Weights of a small GPT-style language model, trained from scratch on English Wikipedia: MLP 192 GeGLU, a variant of Muon for these matrices.
Each number is 128 + 24 x the weight over its row's rms, rounded and kept within 0 to 255. Layers, rows and columns count from 0. Numbers have three digits each. The size before them is the row's rms in percent of the matrix's.

# layer 2 MLP gate, 192x64, rms 0.428, rows 43-142, columns 0-63
115:123126128138155147109151155170153168113092124141159119111137171154140121105158128132110128127162089113148120147116096157137090104100104142099120120160113134119150138112101143119097166089059130
093:100076108100107130106094144129144160135109170124148157136171149132134142142151122149159126166101168104126126121124128110096120127119160151134163139148143163112110101104102138123074093077115121
094:111143122158124124141169093120160116082114073139117129146093114117155140165142168152123143132163143136135089137105097132106147099124131095181136129144094097110106149148099174107100142140133130
098:147158120112107111140127107139136094127088108127126125056141115131138148159146134159175175114099164126140158170107127110113166118100122115141162112094134089115111148155147152103132143107128101
108:173139116129121091098119059135119133113115148137080150143084157124132126099113119136177120125097131136142132135129129119134138084102152190159103135144130152119114107141157156110161130164104139
108:084148115109166146135108143117114159133133102194123105162121119122158136147125092122112111165113152139096162096146163125125090094126147151113113146154090146128116119157105112141131069123158133
102:106101162086127084087108122125176140128154150152167152100173120121118139115114160150130134157124174155134141161135147129117107084089138130106164114136115124113131161117122086086127122104133127
030:108088153145093092143123131114131150133098152130167127146132131153146122171113139169150134133105119139130115120121118163149126102118080102130087150119071150118154097160163137140136140114059126
095:097158151101115144101127153093098098138066146139161131135145120162164146089146143157121092123121109148119094136091163147137103108104158149144097125122172131097153161113121122156140105120118135
113:183125164130138126109087095084126099118117103134132121105097159120098122126138142121115156152153144129103128120178141131163152097160108101092135136082117128136143182153117128130101165118128165
112:130151158085123145099076135115152116145096152128100109140093166099115121117141119166119144122129143136165102141139188132123120146101115091105157134100142161103149127168115140163127136095109091
103:125142116130158115148091134109162123149110125159149082113123159134089198109119137113123108142149151110121107094125112114108135095105105127089130147119135125134199164159125131108095155130123158
100:107144169090179123135121129128105131095075132107172121137159111099134122134156157129156114099123121133124131141078167093133152178148102147088138117105117153115119142131102101115127131119162164
090:131139082146112187126119103127105135167102074141096138133142140122149122150118093115171181138115130101147128136168150132103096161100126101129159116101127122162145110137116169118142129116089121
091:129138129088133133124137108124116125062134128101138122163135120136116085142132119119180131121093144154152104088151135140163139153096103118105127102156134150137120137195139092095137107177154128
103:068114144169123124109091105150174128116117122115137165158111158107133105095147106170133090142138156097119123111142172148175132146132105132112103149085170118110149134137114122115108137146117100
104:175158056105157134115110121119139098167110105135088101102122183091149167123111140110146143122116163087118130133165122135098155079107115154141148140127133133145139148126122133147118134130117145
116:101127114135117125098181107159123113117137150168123088132122140140123122081113122150166157089141139126111124096144151113127104151116127182093160142140163138115098080109123155146160117102173123
130:120140154151147131113170133136146145123109132139129108140088077123115136094098113169101102136172172092144152100114143122137110121116128168151142136149088117101153141108183136117131128071112137
108:130170147139133160141097107138126162098125127110147124175132054122137107114101117135115148101150145123139135106081095133128157119125124169116106142191132099127151126115123130105104119120111183
090:097141107121123097108122144150155087156143130125138152139135107122120105105097140110146180101103157131112084117188110170100116124103124084119154141147136111105167157140175143154128129140136095
013:137138143138142182176092149102128108089082101139109102148127102120182153134106117131135146120155116164136130110122159152134114127116142115160110133112074119162116140158107159095112150086124118
113:149134087164109164131141140154138096126145146151088096118103137116105194122098107132147143112140145132133167111114117106064132138108138173172126104102122147129137127124142134090159124111091135
078:139187114172123123133124136125181137130136116170137136105081101111135146126157136128115157098118150092110161093118108113149118108171126111121121152135139140127130108103119142108166131077064133
119:159113139122112114148154133169131117127162113126083142123149106067107176121152143172123180138080131118115109113122118153111133130107123146113101114110116132141084103131168143112148137130185116
107:111149085121112131153135130111161094160133099183123121141140126178153139146120116156162144130110112146103099116129084076120126129146141140115126120141131146104134096113097188095144167100099129
103:126081194099081123139088177073156128108105139135153116155152124119160120119124134157101113144150125143118161135100121150133076162109124142134125135113145095129156126148111131121129136154096134
082:133168131134141156101153145112125097132089086105117137129108134128156132111137148120111135134137126097137146146085105167111126176106166153133088090122178154113133155169107153107152117123091088
105:176129141101156173148157102137113147125099126141122147163138150137117109130132131120154116153136137126085136108153075146127132091088087118154120143112091150089102154127151154140074132092138143
098:158098148110146084140124153074084105149131094112114115094112112131133169169121167192133119137155119129103120146127109098162133132122119159121134131168120133137134140134122113102160167087126119
010:138127145118138086083142154136134085162131110104143116138149125143166152148103127133164201115100101179110103086126129131117109115095140115119159155104126121142153127077112133162113138127123135
092:115156136124131132100083140107156139154133143147104114115134130137112046157170108152143134182134119119084144152100171117167131127122135119097155127127099096126142115139147124105111122096171125
105:118161112102130155146145106122154162104137153136126175120142106086096130129153099171148125163149136158057124084100132142142124103140132123106112136148145117106124094131108148106123085163119157
082:172111113134168135109126114155132101095132155172116153161107154146105155104119110170110116115146103119151104094107133143088088130076141130128161154098158114129120149113130158134087120116168124
081:098107162114114151145114162130110122139110127109147151114111142145123151131138091146147107164105140167164109144096144118168109125169081107112125140107147121159164099147085146068108142094130140
112:118151100150065127114134130078119080081120129125093122112130150138139150112122100173100158140117162128118132163143157116135106146130078144123118131125147160149151123130103160179133128098147150
097:126121135131107147122150137149157108093155184093122083143107106140115149145142137122156110094159137123136044106153124137115126141095168172119135129144127107097150140127139108101151126113087140
097:119098112099118127147111163144147127127141135135120158164093120144136113102118117122158120096186136107131145128108173103132105132130168172104136109166145152112114138111127102143169108079107068
086:171156104143146142136140139137159090150134123108126145155131138134139138128178145107094144151132117119103128082154092135099148065122116118132112142157127103105136135073176133150082148115099110
090:113086107146067151128146136122115164114117141133113099091131084108167124154125132126132149158163154115133162126097179100125141133150157110145174162156107125130102132118116084123124114100100135
096:089123146139095136150118124159163129139107173144080113117132111123149163147142080130134106156137139122133122139148127051117145183129104136124092127111104128157111089169131134116109133150110150
108:106127161116180165107096116142113144099140097119105113138073089154144116127106141111147127126183142157151167093143114134138108120099146128143116104168132124113147102120146107097109158172120151
110:165129094125141136113105076160132120149089104114098125154107143121124173106138116158172167117110141090114123132151119087125101154131139098159172122096127102143109127106156159128157160148117110
106:108095112119160155140164077146091169147114147085130115135138160148134109085146119145096138148123159137124144113141145100177153138108125104127128102159119122110132173147134124107137104136098069
114:197126155109132153079120112124136072157117134134114097119079098148138184152138168141146142128112128119158140133144096110145141131115115126170136120132127107110159124088125096089144120120135137
084:132144150164112129187183091097131135101118162103132136127094104105105074130133131105160122101137149141103127129139126135174128110129156080118116147119167175102140106144101140117142113137130147
097:168123108119146143144113121111134161159096140164105077103133111100081144127144136142153143175129134136120146114126122138127111122130158115103088126136119172107136131155058173093128135147087139
104:115104112131154130090111135103141121203116173159103137150116124124116137112118120136124107123118104115120117171139124114162148137090149118141096096126130101082128178113142138162092173169123140
101:121077130117157144098137201158128147091154160120119120143122135114151131136111155125124125132144117137098093131108121146157142148116125114074116110119174121114186088076119115143116144130114129
101:119100169152132142109118145128139131086143141110136143150106144105129114110128111118121080165177111094134155154135073117100160077136134122111126141124149138141140194150107137088111099145134157
110:137128118094161163093182145121127129160146171143160135104098115116081107119111083130149118126129111109115105127114140149128122143172109136111172120124156104133083176157131159107125101110099130
103:084096125130094120161126132098126115090156149163098127131121111161111111124112138122057141152169154151157154137170176114118164116091111119123105113129122124171161112129136137116122110106141138
087:141105089125166125172122140112113130116132154133139142161112126107121138128173132098142141085106123127113159112108188122153127142169107113112153128135137081104129135115157147128063113129177093
110:109146102126087144123147149147113138112097157121140133137094115148112133155156075126125115136117118145144124124130132158119154118178141183106141157138160089085144126101117119169067098094143128
111:107125130145103101151118132109097083114163139118159107074072103145114140168154158155096133139149159142128136158113119121148105112128150095162126146096140122148193144135128126134113132117089121
114:132123096170100115142136086120125147089102157136113105130124166107128168104117133134108129154100098165126131112194143084139109115088128154150099118160144106138140119124133161094160161144125150
099:144132144090142163131109121107149091130142194128154124148094135141125120079123133130163143137133093103125112149111152116086117169154159124112116122125117093087107125141138131100095133161184149
109:131148125102089179152120132115157150118089109117147127138177095146161137136118137123131172142100143127145124097139099097160129114114135140161130106097142189116098160091091129124104104095130140
106:104126115152062122154117089111158129109092123126142138144129133132115159095142103144100159135107153187138127179133112151127115138154123115140140067116095140143130112093125116136163137172133105
112:102138133109117115093094141133107145109143136117198132120123059121148137153155144151116153138129154125119130120119158089100171122102122129128139137101157149126162112136160107102093075155122156
106:140115081132135118155168132124149116082108107140118133130143161126120112085143119119111173133091135157116148130155106153116136094114111069121112140112142097176128122109183147135100152162162142
092:138131147163119103078115133122109164115125118092139135155143074128122126127163144153098126161150124143118169140156097110099130127141100127138161105159115069142136158120106128060121154135110141
108:135137112116182137092140118087158181155135146129088125116132097117115123098124121171123119107147107118110123167150140122135134120086164146129146134138132118078062106131168143143110124134166122
107:150115187131134089126125112064145155125099127152104108124124121087145130147112115149117164157088125113132088136164105159156159127135115149120122159114096104176135118157106102110155128105130143
104:129092096126138157151154089105127135123131131166103134091157097115121121139145157168115120142114164110112134136178122091146147125150147087075135166123103132125102122103137098101157148125152176
117:126107164093086145118079109095172097144150148162157112166105126134138159141136114151124105127128120126121112135125124149123135124122083125124124109067132130124156195144151132092112135107154159
107:092151126140127118149133154162085136129104150149144091114145145099135086103093161119133110123087115121117141098140121157140093150116125143171151149183094096107148166109123147130147127173098130
064:060109106162135143115159149136157127127136140144112153122139144160111097138119105100152086150125124121134113156155109132153177118150122097081085117074159155133163133137094135120138107130113140
093:167144192113140134145137125104129116126091148112139084136084146078145120121122151119139111124118105156154143156158101141109102101076133138138108149142112082137124109136156189132115153120131116
088:125173124087123127133128118102136113106112078103133125119116131100145138167115161138102086149098152147176091106141154124149107120104103169135128136154132144126159081147145104192123146138119108
107:162142120124143124123154131119151136126096120136130115146129118170186177144083181127137137082122130164119143081092104163144140104106129149106133135135128101126068122108154135105122132118121090
078:075092116089152147098141183136081129153150115092136107135125145116167128112170121136135105166118135100095146133140159113098133175131135131129119100139160134099148132137143142161110134135093096
090:101141143117139140134112146159098147124111136109145123113142175084119136144144142139127115123098118114168131125119141139128129116128068124127160132132183153111176125082086138094130180091081135
118:108095087125126092119120119145136127128142161157138128159127108134134131153150173119141135170146093095123109143054085122115156113102150155138132121147124129149167154101145128114088165129130085
111:090146165143111129164123123125117056132134118102120113101135120149136126152133122110102134161145144117148101156093143140142117134178132130151157154082104138164179126132110153091124120091089131
113:126092132152127115159189151182135181131127144099124126172112121138119125112141132093113093136105112127115193119144115150152125128136099122144091126151103166150123134093095107122101102119113130
110:147106135091174112130108126121083083119112126115112135095125116110122115115136159121086111178147119133134157119140142120125165110086187158119124127077128134124168153160161171115130140133141138
098:156090135134138129142106111098143113134093141132120085164107135136136172080124148164130111157145094164129100091115122101134106134123125145134095153111138158065141154169133156157162108123115132
090:136096069154159111121139107142149135107181179108092131083128073126148148142148165142129126154162161089160163132126124116130139134100107128127136097131116117109101137138134114118094130155113121
012:125172130121159148123100124118154128119125152164142105130105121150093128198162133127119123083092162080138160091094126182121148140145085136142138132167128126113131121120131153112149141134106106
105:109098163121063135178169126125122149147094122125123149135103151164139133131085083116129111094118133144115154152132128121131138108125128142140066102109144170112174140148107102116152118148114138
108:081134130163132122130147140126121122100131141103122138116131083105147123095128148170076108149125126143125172150134121208090134085130137126118115179116136154105168091132137123151131120107111123
104:128132101123126152183160132137128137119178152128140132110151124143124139107086126122108121134123114101141157140151077157140124117097148121148099126110112153110174113096106130141047133140087159
098:117138111135163115139145117120131125123136099119131134160130133169106104131104121112124148099113076144108117141183136106150116114142118109113154164126112106112166106081208162157144105157097136
104:111132159056143125139140176164118131134114126147135128115120106115149115120169116126148143136099117092093122138113118090178170134099158126153078177115152134148101116134129140113113136089135125
074:155108113124126119117113095138120106114104129119159137125148146126137130153140133107119154103093119090108053169145200148141148138177133147159117154104116112136135130109174137119108091148121105
106:142152183185099138117110123113136121072117113170130099145098110123117171138148171142108124120114107098150139139101122113123109142141147135122143115150133114150097100138123146090115120104198128
111:145174118145108146181101144134143112097156094124108154137116145144098128152155102103138123154123106116101137123122100132152125140150130116161167118151089166151158131141083103092122138075096104
100:078129130128092123153087126149173148167155104143108092135159160112169100111143140125121124090112144167129138116129141115122162085139149165110098088128152144104132122162125150124094101130102135
112:131136133106132128121125131125098172110165185175108107114123134154119118109139113118104122151145120121106135111110137156137116156097057124161147127136157124125084152141151102076140111135105185
093:102118133126095107130149168100103123151115101106129113136098150131159137133081128127102132121132118124096125105159117173168154111110113158139126158080119105102151131167123167194159122137133097
105:074120143128127162113106160134132154127144139113124158160141111109147095150151154139135110130201162099129116130121097140070136107080166139142132098141111123105128152131087157111125144110108121
104:129120118135145142131138098148150116084139108115098131175176112142138130149105163097121104159178095087130137132149129117121061140104128123120176116121099136139131174122132096123114151161126095
022:133136129143086142163110108105159128104088137107138136165084099135170107149104129113124125148148152101148145131135117083113123164133152128102126154099138105139072130105132197141118106110155108
095:127106159110121121159077108117152133132099119140109145115139135170144120161079139165136088163113123139087102160125125087131137124117124130142098103127132134156177139101124158080150114113151173
103:094099107121172125085166154165106134136126115096132165130123178107143119097103120090134099145114122141094149134152152149095125154123125138127137123127060116125113165123128114129133159145143180
113:123095171119137136115164123129131131138148151108155140164104119114101124127068135126172115110118077161083130138122130119175128137114136165161098100111165143104070142102137124134147116141150116
105:128149158174127129136141136149139095097092060137134083140121121162151153120132136119099158145131076071124128094131111123153128118140148136111114157116126117136149118123097156140104151099163165
107:103100124181139134162147125118122165119125151126133166141150120119133130135123096155140110113151125124056110175137108143116086137093137111081185109113149095129116116145129121142173124142134102
114:126129162106166163124091148085097130120145174134068119113127083106104156097143146160115114154142131137136060122139105110143122134131143106125137110171160132127160110143134149108132136137141160